Part of a small language model's weights.
Size: 15 layers, width 384, 3 heads of 128, MLP 1536 squared ReLU, vocabulary 6007, 31.2M parameters.
Architecture: LayerNorm before each block, rotary positions, no biases in attention or MLP, untied embeddings.
Training: a variant of Muon for these matrices, 786M tokens.
Each number is 200 + 40 x the weight over its row's rms, rounded and kept within 0 to 999. Layers, rows and columns count from 0. The size before them is the row's rms in percent of the matrix's.

# layer 9 attention value, 384x384, rms 0.0564, rows 155-204, columns 352-383
108,188,171,166,235,270,321,175,193,184,263,237,251,191,254,199,210,214,177,249,140,135,239,182,212,189,169,256,229,195,232,224,144
115,183,231,237,165,163,219,212,260,226,179,203,74,216,228,140,174,190,233,282,228,206,223,262,158,166,185,156,233,146,249,204,226
111,133,150,197,187,209,230,214,142,185,158,219,224,206,285,187,249,234,233,174,183,176,156,200,187,192,157,207,190,197,185,179,157
109,198,170,254,221,189,206,251,175,207,200,195,158,220,159,238,157,223,186,157,247,213,187,223,218,193,248,165,185,204,157,191,264
114,236,184,216,213,216,133,220,236,241,217,189,217,172,217,223,265,204,181,273,150,212,109,204,161,184,199,184,202,97,155,222,315
111,257,200,220,166,129,143,213,164,236,241,174,175,233,184,218,170,168,203,195,237,232,201,195,158,213,229,179,249,215,192,233,197
106,138,224,212,227,194,226,233,231,128,218,203,187,214,173,201,246,224,136,269,153,153,232,145,244,242,246,177,200,179,228,299,242
109,175,236,245,153,219,202,127,249,242,182,138,146,205,130,203,261,208,171,160,156,185,161,172,190,167,204,252,192,170,143,143,221
110,263,214,170,257,262,196,138,266,211,207,232,199,210,185,189,166,212,227,244,172,222,207,189,128,252,232,259,202,228,162,147,123
117,188,161,192,188,256,179,257,183,199,180,200,248,216,236,180,174,189,179,228,215,184,173,264,217,194,146,132,138,181,259,147,267
104,177,133,227,158,137,173,190,201,205,197,160,183,229,196,248,203,187,148,172,243,186,177,217,245,252,230,233,187,273,203,210,184
105,220,212,211,200,163,237,153,262,166,145,123,220,239,243,173,179,105,168,211,207,199,211,181,217,227,190,180,202,206,197,167,131
111,142,205,160,214,259,189,193,148,253,271,219,162,221,204,214,195,184,173,219,204,261,152,173,214,231,229,257,244,166,124,175,213
110,225,226,158,193,197,200,210,278,233,183,260,169,217,157,192,189,211,218,211,190,250,201,212,214,301,166,138,202,211,169,237,199
111,228,173,208,260,214,190,157,173,122,304,141,284,208,235,166,204,191,211,162,205,168,296,191,219,184,123,125,245,242,155,278,280
111,77,263,227,183,242,181,222,244,179,220,194,252,184,235,223,251,102,193,145,157,172,200,165,156,199,261,248,236,199,213,191,211
111,231,209,219,188,178,190,233,184,145,312,188,198,175,146,180,249,186,142,267,242,199,219,182,189,229,223,211,138,201,159,206,186
110,201,157,196,109,183,173,214,103,229,260,170,212,194,252,243,253,148,228,157,233,258,233,184,202,167,200,223,212,147,236,204,208
110,177,183,204,232,185,233,245,280,230,185,256,281,195,252,211,270,205,217,168,164,152,231,198,170,154,167,237,198,191,154,173,153
111,150,211,157,152,194,192,156,208,244,176,181,210,203,175,228,249,107,235,128,158,182,152,131,211,219,179,223,141,165,184,196,186
108,165,157,162,221,270,162,219,186,214,124,189,209,232,176,205,261,248,210,270,219,110,211,184,284,285,249,123,174,159,205,205,214
111,228,201,209,158,211,225,205,166,216,203,224,244,266,220,224,224,192,240,242,222,165,219,195,250,177,169,134,223,275,240,233,222
106,204,200,219,138,129,158,154,237,213,249,190,223,191,189,199,184,200,182,207,215,230,195,150,184,139,203,166,141,193,233,264,216
111,237,223,177,195,200,132,155,267,154,147,195,236,235,354,209,197,252,144,204,189,192,197,250,196,201,274,166,179,217,203,251,186
113,251,178,247,146,147,234,227,246,220,155,184,270,182,300,264,192,218,184,227,202,204,253,208,195,259,173,194,172,161,197,256,206
105,90,154,157,237,298,201,220,163,182,250,198,253,301,210,243,242,161,151,160,216,185,187,308,161,175,199,260,237,222,141,254,258
112,208,204,210,170,250,167,190,253,145,246,194,132,215,248,174,266,245,255,290,185,175,204,252,159,228,198,64,186,181,241,210,139
106,156,242,197,234,192,109,171,177,263,210,212,167,240,285,147,230,259,198,191,162,200,223,250,200,187,158,159,193,222,251,270,225
108,179,202,159,136,219,186,159,224,210,223,202,211,86,172,240,197,275,209,234,127,198,268,196,283,149,197,240,241,118,246,182,187
110,204,218,184,212,165,140,91,132,210,158,222,213,228,120,196,215,260,213,151,161,233,153,178,143,216,225,209,254,223,213,239,135
107,119,251,175,168,189,182,256,113,141,214,240,200,167,220,167,229,156,252,170,199,164,189,226,217,181,211,234,152,210,238,173,225
113,265,176,270,126,211,165,212,166,137,214,160,191,164,166,188,182,163,185,213,213,273,180,189,218,254,197,189,167,201,230,199,271
111,203,230,330,216,240,124,199,252,250,233,179,255,242,199,198,212,197,211,263,234,246,211,165,213,158,213,251,178,159,203,219,223
107,154,106,189,292,214,178,224,178,150,227,168,242,245,179,294,192,113,186,179,241,194,181,183,212,115,219,204,238,221,204,217,208
106,268,146,200,214,225,180,170,193,229,187,225,193,209,196,248,227,250,263,231,208,196,217,267,205,197,206,253,189,161,93,210,201
109,218,112,195,137,190,201,266,172,206,202,172,187,149,115,188,244,250,193,193,204,215,160,161,175,293,205,259,192,189,119,191,155
109,221,213,153,208,205,163,194,182,198,209,251,218,212,234,218,177,165,199,168,159,168,202,152,197,218,151,259,101,159,170,128,199
108,251,180,127,147,301,226,256,214,220,194,249,207,192,117,175,244,200,245,179,178,216,210,209,163,127,166,267,207,188,215,218,249
112,230,215,246,184,252,121,274,228,189,227,204,145,155,249,181,156,230,251,204,157,240,193,129,263,245,135,249,178,206,189,229,221
104,163,228,181,144,181,235,252,200,227,231,219,211,149,173,200,232,165,226,187,152,178,177,202,183,215,144,231,240,193,202,247,286
109,223,210,118,280,222,191,212,141,182,167,175,217,231,179,189,140,243,186,153,170,204,120,193,208,173,170,242,228,278,231,206,236
106,228,145,265,136,173,249,188,149,161,228,208,211,172,182,157,215,133,181,143,230,256,181,171,214,244,157,253,214,227,184,247,228
107,267,173,211,192,192,203,190,296,186,183,193,220,155,217,152,212,183,243,170,230,149,124,234,201,210,155,148,238,143,195,213,209
107,123,126,245,245,193,145,248,170,235,263,148,186,224,255,186,216,171,214,224,187,202,178,149,226,194,143,134,184,151,186,217,219
111,201,182,182,215,174,223,185,189,208,135,217,150,111,272,223,199,199,299,208,146,241,203,260,189,173,169,258,171,182,245,202,262
108,215,293,220,263,181,261,129,267,181,215,188,200,155,118,160,242,205,177,181,154,203,235,239,235,169,200,230,181,232,227,172,254
113,120,157,206,211,235,95,158,213,160,271,219,194,214,237,184,271,170,238,201,184,179,209,150,249,153,138,225,267,159,283,179,177
106,177,246,305,208,256,155,208,245,156,97,259,209,132,118,216,177,165,210,234,175,217,249,185,165,197,194,170,161,204,191,201,191
108,207,217,217,142,231,186,180,156,213,175,234,159,259,230,182,167,208,237,188,211,204,262,128,216,187,221,181,173,264,142,195,233
113,184,186,207,177,102,232,232,131,161,194,175,118,242,215,268,212,210,92,183,253,208,192,169,227,197,160,225,232,216,141,145,219
# layer 9 attention output (transposed), 384x384, rms 0.0461, rows 155-204, columns 352-383
108,110,171,217,236,238,233,189,250,165,202,156,194,288,213,235,207,245,251,138,166,193,216,276,230,191,264,227,192,177,207,142,182
114,201,136,238,263,234,153,231,204,230,267,191,186,190,270,243,201,212,176,256,213,173,230,178,244,277,152,212,199,152,157,233,147
109,210,249,185,160,139,242,239,204,249,228,109,172,198,163,236,260,240,194,221,252,169,231,222,258,197,139,217,218,205,237,213,216
111,208,128,205,174,282,188,186,178,259,130,207,154,175,182,273,216,219,188,247,149,182,195,208,190,144,211,238,207,192,242,138,190
112,188,212,202,274,201,197,180,134,161,211,208,227,215,174,251,234,202,191,191,220,182,306,212,187,237,202,230,168,242,296,181,207
111,161,257,246,148,190,180,172,147,185,97,237,293,216,169,256,201,200,220,173,158,260,224,183,240,190,138,196,132,186,125,224,195
104,231,231,251,251,191,231,229,187,248,138,194,114,183,263,311,273,158,233,267,233,205,227,259,172,226,207,205,177,195,120,145,205
109,186,197,211,289,143,163,188,242,176,214,279,224,268,174,169,212,261,233,171,242,178,210,162,197,178,119,219,215,240,222,129,127
108,124,244,192,113,196,231,251,122,159,186,170,177,188,144,204,162,204,211,171,246,202,130,224,188,221,217,202,202,165,213,230,181
118,176,187,199,201,241,112,194,201,160,236,226,120,183,231,252,217,165,227,123,172,216,211,203,141,140,194,186,191,168,191,247,166
102,143,166,217,194,148,229,219,222,160,197,278,201,268,158,156,190,205,189,217,202,180,277,245,183,163,204,247,200,101,177,81,171
105,182,215,226,211,143,279,273,157,183,241,178,171,180,190,215,232,240,209,127,146,208,219,170,225,185,178,147,208,235,185,191,182
107,157,175,160,224,208,233,189,160,221,183,189,273,282,195,163,208,153,186,229,239,177,182,186,284,108,205,171,192,214,176,229,182
110,247,208,205,198,274,175,201,163,215,181,150,184,193,207,187,147,157,132,201,297,188,215,180,221,113,172,218,184,248,194,123,191
111,124,179,191,93,134,207,191,179,176,144,228,176,193,177,175,158,243,151,173,210,235,169,232,256,219,188,175,193,204,233,138,180
106,190,230,249,198,188,234,141,254,245,225,269,153,149,156,219,212,278,190,252,241,190,133,246,239,126,211,205,180,222,285,173,179
108,226,236,184,253,208,251,118,238,260,82,263,205,218,199,186,140,211,172,245,191,246,185,133,217,212,194,212,148,210,211,160,134
111,247,187,184,286,124,215,213,161,206,191,141,226,173,114,283,179,136,217,285,193,191,199,236,116,227,219,223,272,187,102,226,236
108,174,145,174,114,166,199,150,294,179,153,107,193,105,171,226,185,235,232,190,256,245,146,199,207,233,205,195,173,162,217,151,185
109,167,130,203,257,209,211,190,236,194,176,188,159,132,240,187,127,257,230,150,185,208,222,191,161,179,181,156,257,226,129,135,213
109,261,167,243,188,126,207,233,265,233,232,224,243,183,225,150,159,131,226,119,252,243,228,189,181,129,183,219,234,280,229,178,201
110,185,118,217,208,160,169,187,235,129,189,215,158,266,197,219,154,223,105,132,194,255,230,205,221,212,146,230,143,223,188,146,226
105,192,190,219,175,196,198,177,175,215,155,223,153,112,255,233,215,177,274,245,224,170,123,199,185,239,216,212,166,148,231,134,152
113,171,186,168,194,187,166,258,197,226,77,274,184,172,129,195,239,230,171,167,250,181,202,203,146,197,172,205,228,168,205,168,235
110,289,205,201,204,100,174,146,161,201,219,190,217,202,152,159,145,275,215,253,214,156,248,165,228,202,277,204,228,268,236,159,219
108,191,219,166,172,172,192,239,219,253,169,235,175,238,154,187,202,243,216,200,198,232,194,175,167,224,161,211,221,239,218,166,177
111,248,187,216,254,191,248,244,214,235,192,167,261,230,190,188,195,236,194,228,194,187,189,125,236,188,193,186,206,202,176,206,235
106,226,185,197,186,222,247,204,191,221,234,252,301,141,176,194,189,232,232,170,211,201,212,147,208,225,146,288,177,211,204,290,172
105,194,216,217,151,221,266,148,224,148,148,138,241,207,213,201,220,213,184,295,265,216,216,261,115,276,197,143,174,275,231,160,210
112,251,197,235,107,218,216,270,182,239,264,207,208,170,171,179,164,146,120,164,186,172,152,224,236,213,210,196,163,275,143,230,183
108,216,197,245,267,191,271,174,219,182,209,234,215,263,142,278,230,224,201,163,180,172,282,242,140,143,243,160,155,163,215,191,290
114,181,254,134,236,153,183,188,254,209,219,169,216,306,250,164,199,179,211,188,239,163,201,162,207,190,222,226,273,295,164,215,193
111,208,175,178,211,177,190,198,131,177,201,225,125,145,194,217,219,180,202,170,232,241,182,214,209,165,218,188,141,164,157,169,124
105,207,179,130,207,99,271,217,195,190,174,219,161,186,216,220,210,286,149,197,180,198,169,143,186,223,262,255,145,209,221,242,193
109,248,247,292,136,206,181,175,212,235,143,216,215,156,157,124,179,221,184,212,160,220,194,215,217,151,163,189,199,224,241,184,214
111,191,225,268,162,223,199,136,300,209,134,201,160,189,217,241,178,200,199,187,187,142,236,221,141,238,200,213,202,286,240,235,200
105,219,137,161,249,90,247,199,268,217,218,232,224,199,160,206,228,220,223,148,193,217,199,131,233,142,189,203,306,264,201,205,255
108,171,180,186,234,207,144,203,173,217,171,240,139,209,242,170,149,211,229,228,168,137,197,241,184,237,210,68,185,233,194,278,240
111,206,232,170,164,245,197,231,229,203,192,112,210,188,191,240,222,239,199,217,143,213,182,188,119,233,199,211,261,270,158,151,156
103,219,230,153,222,247,184,260,222,195,126,133,146,227,207,239,168,211,151,142,233,201,168,174,235,230,156,177,176,195,240,203,230
111,244,263,135,171,253,284,268,270,182,186,169,225,267,215,131,191,273,146,201,199,246,208,249,193,149,228,187,208,137,221,286,226
101,153,244,198,217,147,134,190,195,202,172,190,209,172,207,188,174,237,200,187,201,203,306,221,195,220,177,126,214,251,93,263,241
109,177,154,211,119,227,252,235,175,214,243,193,197,201,248,245,161,157,222,230,292,155,231,171,214,208,197,290,235,237,196,235,167
107,164,226,208,291,203,197,158,185,192,246,164,165,161,194,222,173,223,268,189,171,200,204,218,197,210,212,240,242,163,228,230,196
111,192,221,163,293,237,147,238,82,236,246,211,233,229,222,223,241,216,207,227,256,224,214,193,185,162,176,171,205,201,203,159,254
107,267,112,229,126,260,194,244,137,205,209,208,142,133,230,266,182,180,262,207,210,217,185,195,176,262,288,134,171,122,234,181,187
112,216,200,167,223,191,183,233,222,218,159,153,222,135,263,248,221,239,192,298,225,243,200,175,142,230,192,107,208,170,168,208,180
104,152,196,189,226,242,208,209,189,254,328,205,274,284,267,119,226,242,160,124,167,251,254,188,161,158,195,175,197,134,230,220,140
109,238,206,257,228,231,201,238,244,197,235,162,145,223,161,234,199,186,188,206,220,326,207,243,208,219,185,210,176,180,237,151,159
114,240,139,214,320,247,241,257,179,144,151,208,158,194,188,189,154,187,269,258,151,231,168,211,192,275,175,184,159,194,272,199,224